Weights of a small GPT-style language model, trained from scratch on English Wikipedia: tied embeddings.
Each number is 50 + 12 x the weight over its row's rms, rounded and kept within 0 to 99. Layers, rows and columns count from 0. The size before them is the row's rms in percent of the matrix's.

# layer 19 attention query, 96x64, rms 0.171, rows 0-25, columns 0-63
110:63 40 40 55 54 54 58 51 79 61 56 78 54 51 72 44 55 57 37 49 55 53 50 42 43 51 49 32 49 37 58 30 43 56 50 34 39 43 41 46 58 51 51 25 57 62 40 48 20 65 27 45 49 26 42 36 67 52 52 56 31 37 50 49
087:48 31 52 76 62 75 46 33 41 58 63 30 45 66 37 49 45 44 56 35 44 66 34 53 43 58 51 62 28 45 54 43 58 55 38 51 50 57 65 62 26 54 65 54 59 52 64 52 41 35 54 47 50 18 53 35 42 35 50 37 37 45 48 67
104:53 45 39 69 64 61 38 42 54 57 51 44 61 22 56 57 37 44 44 70 48 14 76 59 42 32 78 55 47 64 27 43 59 35 55 43 66 54 49 39 43 60 41 43 38 41 40 44 37 52 47 66 57 42 44 51 53 39 57 48 61 44 50 46
117:66 35 52 43 35 40 37 58 52 42 54 35 53 55 29 37 35 56 40 34 74 48 54 73 57 39 38 51 46 70 63 49 39 47 55 32 26 49 42 53 29 47 63 68 29 53 30 55 46 81 53 56 47 44 65 43 48 50 48 39 44 40 45 54
091:43 44 55 32 56 49 46 46 46 68 46 55 52 60 29 60 36 51 51 41 24 36 69 48 59 74 61 40 55 54 45 66 49 44 57 60 38 68 54 57 58 33 55 37 79 70 44 53 50 57 62 82 30 48 57 54 44 43 65 64 52 64 59 53
117:41 57 34 39 53 39 71 73 74 34 58 64 56 59 62 49 58 56 56 37 62 47 49 34 72 39 56 21 64 53 56 49 50 61 38 50 59 45 57 69 44 43 55 69 26 57 51 63 46 57 60 38 53 34 47 35 44 39 51 56 49 76 59 61
111:58 61 33 84 58 44 64 60 53 47 41 41 69 50 68 55 55 47 50 43 38 35 34 46 32 47 63 59 58 39 74 68 41 49 63 56 51 52 51 54 61 38 45 49 52 55 45 40 51 57 61 74 35 54 65 55 14 33 54 63 56 43 48 50
094:43 59 55 67 59 53 45 45 50 41 31 55 68 60 59 59 56 46 74 46 41 65 55 54 44 38 52 39 65 67 57 39 58 51 19 51 47 28 66 45 55 73 51 57 61 22 74 35 52 35 53 47 56 65 55 56 40 41 58 51 53 42 53 26
097:47 58 52 48 25 51 55 52 34 50 43 68 54 53 54 55 53 49 60 30 50 41 41 45 48 51 40 76 28 41 57 45 41 70 45 51 62 58 44 65 53 61 46 66 62 41 69 40 44 56 41 61 61 42 74 28 59 41 58 78 48 65 76 64
097:56 49 52 35 58 43 60 39 55 71 43 44 42 45 51 45 50 48 33 59 70 57 50 56 51 36 35 77 78 40 35 67 64 61 49 53 66 51 52 44 55 43 65 47 59 48 68 23 55 65 52 34 51 41 46 60 69 32 45 46 60 42 71 69
103:34 82 40 28 74 49 53 59 50 65 45 63 60 49 61 47 60 50 21 67 22 63 46 57 37 21 47 43 52 35 58 50 52 36 48 56 48 48 53 52 40 60 38 60 49 54 49 53 26 44 48 46 57 42 52 56 49 35 55 34 59 52 48 31
106:51 22 74 45 43 43 40 50 41 53 56 49 56 47 67 42 60 31 39 33 41 66 59 28 67 69 65 46 46 38 44 34 44 46 58 56 30 57 42 64 52 47 67 44 51 47 47 50 63 54 42 64 46 72 23 53 46 43 42 51 76 51 47 63
100:52 67 29 47 58 43 38 44 43 30 53 35 59 17 53 39 60 65 38 47 67 52 58 50 57 48 49 68 56 61 66 64 38 59 43 34 16 38 45 46 44 36 46 51 70 55 37 59 52 31 45 51 42 57 53 50 50 48 40 49 58 37 26 59
110:57 56 54 51 48 46 60 48 70 58 55 66 26 32 31 49 52 43 68 53 46 60 72 48 42 49 48 53 45 50 61 15 42 60 73 54 51 50 45 56 43 47 39 22 40 49 60 38 49 33 45 61 65 51 50 60 51 13 48 47 52 36 60 59
099:75 44 41 56 54 67 73 39 27 60 45 38 60 57 52 47 35 55 42 62 45 60 60 44 58 45 48 42 25 67 41 59 64 38 65 40 54 46 30 61 47 56 73 55 66 59 64 54 57 37 22 53 55 58 62 66 39 65 42 52 57 49 54 63
108:44 45 68 29 50 58 47 50 53 32 61 62 53 37 69 41 53 51 66 62 44 46 51 56 17 37 54 24 44 76 43 76 37 63 45 38 45 55 46 55 44 60 40 55 56 64 64 32 45 44 45 64 32 54 32 55 32 50 46 52 63 44 54 61
104:62 50 58 39 46 55 52 66 59 83 79 51 44 34 70 51 49 33 38 23 59 47 50 51 67 56 51 44 39 60 60 59 53 59 63 46 35 37 54 76 60 70 47 58 57 52 43 36 37 40 61 39 62 62 48 44 46 40 46 65 67 57 37 50
100:43 45 34 49 51 69 51 61 72 62 71 49 53 66 42 51 62 45 70 44 62 64 60 34 31 33 64 30 49 34 45 58 53 70 60 46 51 45 58 64 52 57 68 39 46 33 49 58 19 54 45 50 45 45 34 41 57 57 53 42 72 69 53 54
103:31 55 55 65 40 65 52 69 25 54 46 65 70 45 66 74 51 60 44 42 76 60 70 66 58 39 50 35 43 55 65 40 42 48 78 71 44 39 59 48 50 50 44 34 42 59 53 58 51 49 65 59 61 57 44 54 42 62 42 43 48 37 65 48
082:45 71 59 66 28 74 52 52 51 54 26 50 48 61 39 53 48 43 54 44 38 26 45 47 39 59 46 61 53 52 68 42 46 54 59 30 42 34 26 45 38 56 30 50 63 55 48 48 61 65 51 31 65 30 34 55 41 61 58 40 41 65 40 33
095:54 41 47 59 46 62 45 67 63 49 40 51 54 37 40 49 51 49 60 40 46 49 51 48 49 57 63 64 56 30 56 53 54 49 33 42 38 54 77 21 52 46 67 63 50 63 43 49 60 57 50 54 75 37 39 54 49 61 39 72 36 93 47 40
100:43 54 38 55 39 36 48 40 37 54 40 49 56 40 47 47 54 55 71 54 43 50 28 71 43 59 53 58 46 55 67 34 76 51 52 37 26 56 51 71 53 42 78 50 53 64 22 58 52 53 41 33 51 56 66 42 48 64 56 54 56 46 68 74
097:47 43 50 51 45 41 35 39 45 72 42 70 42 62 36 75 38 38 49 76 52 43 41 62 65 48 47 38 57 34 76 43 46 45 38 62 66 50 41 55 65 55 44 65 59 76 50 63 55 41 56 41 47 51 38 41 34 58 29 47 73 41 49 52
112:47 46 46 30 49 28 46 52 40 42 42 37 57 40 32 49 74 46 42 55 65 33 77 57 48 56 43 41 58 59 46 72 49 21 54 44 41 51 57 48 43 65 27 44 38 56 60 49 56 55 32 50 54 63 62 40 52 65 57 57 66 51 33 78
112:37 56 38 45 51 63 57 44 36 32 76 28 47 62 56 54 51 35 42 59 33 36 48 29 62 55 26 56 44 27 22 34 56 63 55 41 43 49 31 26 65 41 58 51 56 48 51 49 51 51 51 62 61 56 48 59 45 34 40 55 37 40 41 62
095:36 47 43 38 59 49 62 59 51 37 41 41 69 52 57 40 40 43 39 46 30 58 69 55 27 40 59 48 63 43 35 50 44 42 37 47 31 51 40 69 64 56 37 56 35 60 56 33 37 43 40 62 27 63 73 53 55 60 31 45 28 44 66 39
# layer 19 attention key, 96x64, rms 0.178, rows 0-24, columns 0-63
114:61 49 32 34 56 47 58 60 78 74 60 53 47 52 70 54 42 56 59 42 60 67 42 49 48 48 37 53 51 26 45 31 39 42 45 59 22 60 45 57 64 53 54 45 44 59 45 52 36 37 55 70 40 49 53 43 58 62 43 68 19 30 54 54
100:53 40 52 47 41 42 43 49 42 46 48 43 49 55 50 58 39 59 71 38 51 53 15 55 49 36 57 67 41 63 50 56 59 63 48 47 35 40 62 55 40 54 59 53 60 69 60 41 58 44 71 54 66 35 70 67 26 35 63 38 25 48 55 77
104:52 48 40 55 63 67 37 54 71 55 45 39 59 27 34 60 38 48 53 59 64 48 66 71 28 35 50 44 53 52 38 48 66 67 46 59 66 63 65 45 33 39 39 41 39 60 40 54 41 35 71 83 50 48 46 50 48 50 68 55 54 56 33 51
112:61 52 51 58 47 25 48 47 43 50 51 45 42 61 31 54 42 53 58 42 74 58 46 47 49 51 49 53 56 52 77 40 51 48 74 52 42 72 49 69 29 38 36 64 43 52 52 72 51 77 65 49 70 50 67 34 59 33 64 34 42 38 45 45
091:33 48 60 52 41 42 58 47 56 62 46 53 34 42 37 42 26 51 51 61 26 36 46 50 51 56 63 61 63 44 64 49 33 42 62 42 48 60 54 37 45 46 58 44 80 57 45 49 59 83 61 60 36 47 46 47 21 50 70 61 58 62 30 49
111:40 69 33 48 33 40 56 65 67 48 50 42 51 68 63 53 62 53 49 35 66 40 54 36 44 37 69 38 50 28 83 34 58 44 39 43 62 32 34 56 42 42 53 73 36 47 60 56 43 46 41 42 55 68 57 43 53 62 52 59 48 63 48 70
114:52 63 49 80 60 55 43 41 55 38 34 37 55 46 77 51 60 65 53 54 57 25 55 59 46 50 63 57 42 44 67 56 40 43 57 44 50 58 72 58 54 23 61 52 56 56 54 45 58 58 41 70 47 42 63 38 20 28 47 66 48 47 65 39
090:57 62 48 52 52 45 50 68 13 55 49 50 69 51 58 58 49 49 25 57 43 52 49 79 45 35 53 42 42 69 42 37 54 58 51 39 54 55 58 52 71 62 39 71 39 35 61 35 42 36 52 37 62 50 52 48 43 34 46 70 66 64 59 38
103:56 48 51 40 29 45 43 46 68 25 42 38 69 55 57 51 38 35 55 29 36 43 49 48 55 67 22 73 32 58 62 60 51 65 33 45 51 56 30 58 64 49 41 56 64 41 56 58 37 43 35 56 43 30 61 44 46 51 55 72 38 54 57 57
100:68 57 44 46 53 43 47 45 63 52 48 47 45 28 53 39 58 34 46 42 66 67 55 62 46 65 37 55 59 66 27 56 66 37 52 48 66 63 49 48 53 44 55 37 43 69 69 40 69 65 38 36 58 47 54 69 73 60 63 67 64 37 63 70
100:45 73 54 23 66 40 32 41 75 38 37 58 57 48 72 51 44 53 58 68 56 62 51 72 46 29 59 45 61 55 47 53 55 46 55 53 49 27 35 35 52 31 42 58 44 42 47 28 30 57 40 53 42 66 55 51 48 49 40 39 34 57 35 48
105:55 41 77 48 27 38 57 62 38 69 59 43 60 26 52 43 44 47 41 47 52 55 58 42 69 53 75 60 52 36 45 40 44 50 62 44 39 63 53 52 57 47 50 29 45 48 57 62 60 60 53 52 53 53 20 45 63 33 18 50 49 58 42 70
106:50 60 51 59 40 46 43 46 69 29 62 50 56 31 48 46 63 79 43 51 64 67 45 49 67 64 64 47 64 65 69 52 43 57 61 57 35 48 61 49 50 49 53 67 45 54 33 59 32 30 58 48 65 63 59 67 44 41 59 76 64 46 41 33
106:74 76 56 30 45 68 66 52 60 55 53 52 44 43 54 64 44 44 52 48 24 54 67 43 40 35 56 49 49 42 36 31 50 63 73 44 54 61 35 62 54 44 53 27 41 40 48 49 59 27 61 61 49 22 56 65 46 43 48 43 58 33 52 48
095:64 55 43 43 54 59 63 39 45 49 48 43 61 42 48 50 29 48 61 71 52 46 59 34 56 48 32 59 53 52 37 56 54 50 55 59 43 57 43 40 45 53 48 61 81 80 66 54 26 37 48 35 54 76 27 66 30 51 49 38 53 58 70 45
104:34 53 54 55 25 75 62 46 48 20 53 42 61 54 39 54 37 37 43 54 52 59 49 65 20 39 69 53 45 54 52 54 25 28 53 49 59 64 57 57 47 78 45 58 41 56 62 35 32 45 47 59 59 58 49 42 46 55 33 56 46 40 44 39
104:62 62 62 38 23 43 38 61 64 63 67 55 43 43 61 63 50 60 44 26 48 48 51 41 44 50 39 48 51 54 70 65 41 51 53 57 49 48 51 75 65 57 29 51 55 62 55 32 52 46 64 43 70 75 42 38 40 43 30 54 44 45 21 51
104:35 57 32 34 21 48 46 56 64 75 58 45 53 45 64 51 61 53 68 59 52 57 41 42 27 29 59 22 52 41 38 55 57 71 67 41 41 41 62 71 56 63 40 51 39 31 63 60 46 54 61 59 49 58 57 45 57 61 41 52 41 61 53 55
107:42 47 46 50 47 45 51 43 33 48 34 53 39 34 66 63 37 56 31 42 54 71 72 56 65 39 32 34 26 40 70 39 46 55 60 53 39 54 65 48 44 32 43 46 39 41 55 54 37 45 64 52 39 47 45 56 34 78 27 28 46 45 53 51
079:43 67 59 55 49 59 40 60 46 62 24 66 36 66 44 61 56 58 64 53 33 51 54 50 58 44 33 43 54 69 69 57 41 63 36 63 41 48 57 69 35 49 77 67 61 72 53 69 47 46 45 47 56 44 36 34 50 59 43 58 40 46 50 23
105:49 54 39 69 55 48 51 59 60 46 31 88 43 45 44 38 67 65 64 55 34 55 36 45 47 40 64 54 36 32 53 51 49 70 54 69 48 58 50 57 43 56 47 36 44 62 44 60 57 48 52 44 60 47 46 45 49 51 61 73 48 89 66 63
100:72 38 43 54 42 41 66 34 39 42 53 49 66 27 50 39 54 35 71 36 61 45 54 58 36 58 50 57 60 36 75 50 42 62 52 54 24 39 48 64 64 50 71 59 47 39 44 53 46 37 53 46 51 54 46 29 54 55 79 31 35 51 57 45
103:63 39 56 69 57 45 48 31 58 68 54 52 55 43 50 40 43 45 59 55 44 45 45 60 63 23 32 58 69 55 61 52 27 37 41 50 64 21 28 38 60 58 58 66 38 61 44 67 54 43 43 54 66 51 42 50 24 51 33 44 65 41 45 58
111:52 40 65 41 67 34 53 62 54 36 44 38 72 47 34 55 59 58 49 57 63 39 70 32 56 38 60 51 64 52 53 79 41 42 59 47 42 68 53 50 53 71 32 51 35 63 40 47 36 59 40 29 50 57 57 41 47 64 57 53 78 45 33 62
102:60 45 53 48 49 67 49 56 45 37 61 46 44 58 60 65 55 38 46 52 21 45 76 26 57 68 38 32 36 47 38 53 53 60 46 50 47 55 59 34 53 34 70 43 68 42 35 60 55 64 54 54 69 80 47 50 61 37 52 64 43 45 66 65